Part of a small language model's weights: 16.5M parameters.
Each number is 128 + 32 x the weight over its row's rms, rounded and kept within 0 to 255. Layers, rows and columns count from 0. Numbers have three digits each. The size before them is the row's rms in percent of the matrix's.

# gate: layer 16 MLP gate, 512x256, rms 0.0513, rows 148-161, columns 0-63
# up: layer 16 MLP up, 512x256, rms 0.0513, rows 148-160, columns 0-63
# down: layer 16 MLP down (transposed), 512x256, rms 0.0513, rows 148-160, columns 0-63
gate148 102:096075114092095144130101118140050164094141186164130180132096108123080090129124109061139091102079117095156134129121104083107145108119172182129112098075161107178135126121103094140125155128063115
up148 103:131125221132085160119125146134107119102067106181097128121105145119116149084024140165108108146147122156086151093141150156119132179165137114125161085053123092098188108113171099111128124203083125
down148 101:113130122111068148098091100100058123099146125137153118151152087050082142118071118148141093150121093088136135150135097107162125088107146142140109121129164155139127107108131091160099109164142118
gate149 106:143099159106151136125091113130166118144109118152224214071039170155202114133141185173109131125159113137154107101166124113169131181083090146138124133092107174071139126139105147090110128134113168
up149 101:151094141088215133113193166064209148097061131051124112173092152123107095134193103154131127141127134162133185105137163092186143108164135245101101177081128118125099182145128138110164101108141132
down149 106:064147118111127140214130108111147204123159160145156105126117150120097129118130143114159090141127133108102163124092133158087104131154203087107093134120065066145116205059142123123177100114082070
gate150 095:056075090119166103098161103112176127141122092063088090085168126107192080119123144171122086148110144126097069098117116124170216132137152114104097148110090128155125201117146136172111091122073155
up150 094:092124099138136200139125146107129111128108110104090190067241169093139163149117186181161132072095065156150068130095134099134167080141164117166131086177160212161147135166098078141144172130145151
down150 103:120152112074158190080102120112123141073047124177165099156118078106156149076083146118128099074129181141184164167147108117148074146115134127094214137156111155166127172016137120079124206150088154
gate151 102:084172175177153135122174160125155152115140131181142131189144113133139035153103153091089103151142097143234084103149107080126075168134154087113168137108164084159173174092114159078147118095196098
up151 100:136122123172101155094149096127099151162097104172137117139054191097101125108188191170103161151135096092124141140124171117202110145089102070139180177102086130131094186164169181199154138105099056
down151 100:097133103123103110095108077142160147117173097103061118128079111161137133103109093174115137129112145110152138127143154095132119112119116076155138139114142115105133165153143093131098122125119132
gate152 097:179086130100133159156172072135143146132087149174180140176074144083075166142127122082084114125124126103103152068161144127162138100112183098050129166156119187133147147140103130142056094096115123
up152 103:165097173122119158127087153157130134077187111107110121133161093080114083103148153181097112156074145168188122187181119116094131151139134161137063134149116132117064166139138116114158077053128126
down152 101:130130139119111076138171098128144104135164128127169098112139119216158100116196168094109108131133136106090128128112116151135116163125117108094174110122128148101197116186149090127151115097152151
gate153 100:204159080132134136172128130145103170087074119099100049079085164111137130096107107097120100153176170080120123129138146103161161169115134152107166155100066066111161177117131121101110176082079109
up153 102:111161114113093176159095143158138113094165163121141110115172108205168071126133190087134140102108174114124119178134155122205107109107097154156074144114149117155101177135094089141092120156093107
down153 096:135113137122122133159091062165119095089110091085115088168072139143080132136102109113121098117194116119194152139101177145167116133141164102197120074092149104166083145086170162174120145146144140
gate154 101:076085089232127186137132131111103143109159058139135126135094087175099091085117125150076169144135125125147178159116148137159138087130181167185153121135115160086116123134120146083126134173112126
up154 099:175134168196167147137114151127131090171130116149046105158105149146151158160164100156142101150094188148141101154132158128137130206160135152068123106147147128136077080134151143142058183151141099
down154 105:062147131110139140092134099166159086116161137097140135126162182127085077139110152131146054132149112133149113109154160169144162127145170142133148123137142124184131140139133126178110101113105118
gate155 102:086122168175147137146141124147124134118150137175123129159096068130079141125145143138127156113167185154156145140136110125114139136128095146120084117140129166133123074117135134199143120065144167
up155 098:124089147125136145092131146119112086134134117106103157171135147141154172145158094114107139159097166097108112138143146130108102143200166139157064146041138206129068147121137137101053178103146141
down155 102:160110123115157110092147174100103168097085135131101095105159182092114129124101098057144135165154176138066152137078145091063109127116102138124135113113121132106123128184133115164052094125076134
gate156 100:122112099153145108152095127161139120152152138181142152123110084125093156117137171142071213114155222111106121121144106192098131101100110130157156115177087138120190164123145187110162086118145144
up156 101:091117134123128172141145117145109120144154156090208157127066102159177157115100183088153126115152050122110146103125094198163128140078109125083173220079187113116088132170132117090153130124073203
down156 105:170185127127078142159139063140101094154162121232125119138116182156141075120113166115161128057092129136196131149132113110066074108152133164173094101169075066114077185140149144102142097138132158
gate157 103:117122122055150123102167137131114181176158158133122133133184150128168111116137153118092116157216076084092150107189099175073097149115156100149115184148156085126095076105113184137109134114133151
up157 108:171168191134179130121120112106134120148089129124165141088127140180143165144185123124096138158102173141150155151118149175171114138094140081126109112166211141087125122099139168106164067125112072
down157 096:091108111096142137150134170134090122154155109101119075148116153101148163105129138116110168159112088126165123140113195065173136146096120110122170095100094101132155133172159093093134185143131208
gate158 105:128108144104106110111167151117106088161056137113195105133094127105110107149150183159159107132177081089144155072183162141143131143141076110138115117076139172153167118087131091128149043137094078
up158 100:103135084055110122134114126157111137125126118059161115148088190131122094156148116135123181103097117078142204164116106131109124155133150149107087113148084153065182129167098131179125066121138214
down158 106:106095133142130104178188086109126108113144089195120174137205120165160096098125131176113146135110183102145153153148160130116178143123148111117098040174115104176134144109124157121118139165162127
gate159 109:149072095136102172141079186078141147101095060144134179146141148163122078122159136167186092089162119157137133153170076088128130181181160150190130164193065134152144104150150178151134141127125253
up159 101:095111116168089103102068120108105160109138118091108104153143150174128134171103129184094145090108190139152141148155177146071168160112129122162092107082152115166067136125089169122112125108158139
down159 100:186100130118149138132173167132135101109175100116125116123148119178110124072085141165119091123091136145142120112112096028131130086079145095117144119142106102135084071049120076150182060175113132
gate160 098:126166140138161113146144130120110162112125112127037102135071103109124168162098181107132077178124123164129145103116110105155169159102124146156102152101106134104125078116128096134077120094155183
up160 101:086105110129122102146106137108095118102117158108115144162150126122194146139166100100081120097125107099114123067111114123180124139149130111118198144123099124185105183123160159106059125151062085
down160 093:137126133092146099068104098140134134135114098171128117058104170184178112176100117114174128175189108134129166191102133162163105139123132136144083109151117129117110097095077177126089173115162127
gate161 102:146094105103158107165113098125086172145125197127122094136126135128116083109098129107103156137098122171111128114190116096160177144139195101132123082104143108084120130072149161187159157050150074